Weights of a small GPT-style language model, trained from scratch on English Wikipedia: 9817 steps.
Each number is 128 + 32 x the weight over the matrix's rms, rounded and kept within 0 to 255. Layers, rows and columns count from 0. Numbers have three digits each.

# layer 12 MLP down, 64x256, rms 0.214, rows 55-63, columns 0-255
150156066138067146095120116143136090125166150096133164084144090132099074099130124096128122108127126126125092113118118121121097087148095071134111133093113117128149146122162149117115125161128128100137117089141146128216159164138099131191158170147114079133142151148078144113088117069103127211098081111072115048078139120092135155117155173144064133092065146191176171112125134110095128104136104116102141099175139094156129152185143161118146075110116167180104146134078085111144127115139101091136115148095116093176087082149122136127081076135117185139159131117120107151100089075170130187099156110184135110105130129151085164131096136102141188132127140130094110117135157083098059039104173150145126154127131197103163114107137160145145156140128136096159150106109095119126129083144142
181121107153151165113156068143111130133205165106112171138108149101119188117123175144149147117098117126152180140191169118133160115128099142114101120140136089122145158120129152165121129112064152136115147191103182134114109109110107182168187126070139197172129128141165112149164140097147151082158152057150131124193113174121148145138107113157120107156129140111178116184092187095053155177182127127083155193169099141149123126120100101098165104112152162168131185130137144097145200184131142179121154090204135128126093112120076146155087141169132187149079112150101155153160160131105104165123096064089167172155152150144164205093083097125079170157098131138157140116115078146127123167092132189102156120131169075120092136111146139103119111187107071084097160098222162089111160173178097
079125093135166104160110090189110102142108104108143150090146075134189140109169126219135107082051153120094144048114083109177142138113137127154140159102117162119129111139104133184146061133110084138056163097130113123174152139139096085167125071146097116093037153149086184135108137087131078165146121146104165109127163130103121116062125139125139171113130118126122129093145124140130125098085156112105101124094156081130152158105085110179093123110118133098149111159117141157148165161126114152136120153170103065157128103079145151133118118184199145133155082126129140098142136149137247150083131108161110164102074142113153115136145099118135134100078064110123083129083151186166144168122116152065123145102129171145134128132088107099193100103133146187115131187105096129113148098183114
157123115086137137120123127114182185165132161154162174072139089159146100073124152093092143132059166129149095085138104164170102157126134115120174125156098075115130137133141101121143161172135178135151113122142135128122162159106105142139149167158124138120145104149096158151099126140102155171133137027073083170132144136125194146144141094141206140120099127150173157122137135186126091152123143124112167155138126206076077171199165133081143139120131115154155151111121100093103184127149134125175145096135181139149164157153140197122138139078123158120174142122146166135106161143077132121174161153081171075118096113077146098128131106136145163160080134185106123087141137127115162091117111118128175171111168209135107152135117133155155057033167133132134065166130108142202153144137118
145126139122113106149084116119118118061092117160129166138088158128163114088136085139159213130134112135130102162132087124112141133142068155125165182134120123141132145094161181127113092147094189125165123101136143145112132099160154141093059079129122133125125117122114102152148148121175106176155068160132140115153150136153122153161114087121100122136157128165136137173123067121101134156158164132158142116082088116117136149100119129155128175119125094119095123156133250104077127155171133105087112153122157181129109148088218127146123134130146142111086148124066060110135108120135128122107053109134086141152123090074176133076109188152130047124154140125146137105160172134157076112130119126100146132144140143119143165155196169130085139178072161129167160140132091152108168113105159
150139115128097199140144182165153161149098181111135153111211175158142140191103106168122157167185123141179114149106201124087151069158127168093123068123150131124123149084150149160156146084151116139129120098035133142105114181091090196151097150147147156145147106158125144117124110139183149136111125136143126132158117135104147189147177137116123100166136119090151216165102176115061127045129111156155135127123126110079116128122132204083203111134137129153163194107121074120166157117135080125072145190142134184167148167103133149112133174058141124164173111106116165201047079139138164158186125126145131146129153146176103145179155171119174142176087121099162158147145077157202145164138091054121135134156110127112160130086164094092169118164141159108079137117129174133117102161125118
128162130121136057141137158114120126141206089145167190112088117135080130158131106143148158130086133122130132173097134118153161131193069127138173082087165147142103095126166116137172115105142118129129147135144107133129085161138120074097157122085121155140124124194124086134148149086126116171059121126145187100068198100118084118144090094107104117127170143138156123158112131111107146138167178166159080154106189092152141118085134163133136124085104104084115133145078085089183095060122173133113104166140117047120141133071149146128211102130115063120103151137166119113117133184139106161160083156112105153123156151098135130101128121085131134079058161125083142135212103161125166154134159154124146120079088164112112129107145101098112130105112125060169063174098109098105126084106172
083120168119098156084081197144163143167160104173104149107113166091150173138107139074045137114163127173130077139141071131119116148104154135091097095158077084126106204172126162141169149146148111164105132136188090116053164138150094113138126106135199119089153102127071180148098128152137175143164131122085126140096113166113177093078141166145125102151175103191133136073133164125165152123109080151100116217160073093141112125116142104175156092205154097137136095126168095103074108090106121133121123081157161158146170125130057169128108107157187167145112135117072109169131066160109093065142125142140108084106149067015137125093136138106149156083096113092108113087116144169129096094123151100140101107089153165128038121102063121123107092146144093146097080124135204136165110141116163
147134142104139137090106106134107133115103181119123131120160098127136134188096098172118118119131108122124089136117106164100115098159076136122133115124140138153177154124120150100163111146144181095090081131140099130140142141132108135083155079102109096086111086143152136065122086198123087100173140124150139111098125156109089077149121068138139152111133135146107129124193152097119113047089069082167215148170132114140097083138131059167092152107121145145105116072113121118119138133136088048143082094146127152176128195117059092128126091125146133159147116079129106148129113199106166136192146130157151115060195142027105112108168128129125171190140123124083107138103131166158152078123119135113083154125066146131102135085161093161129092124119152113113099117123102127144122114121087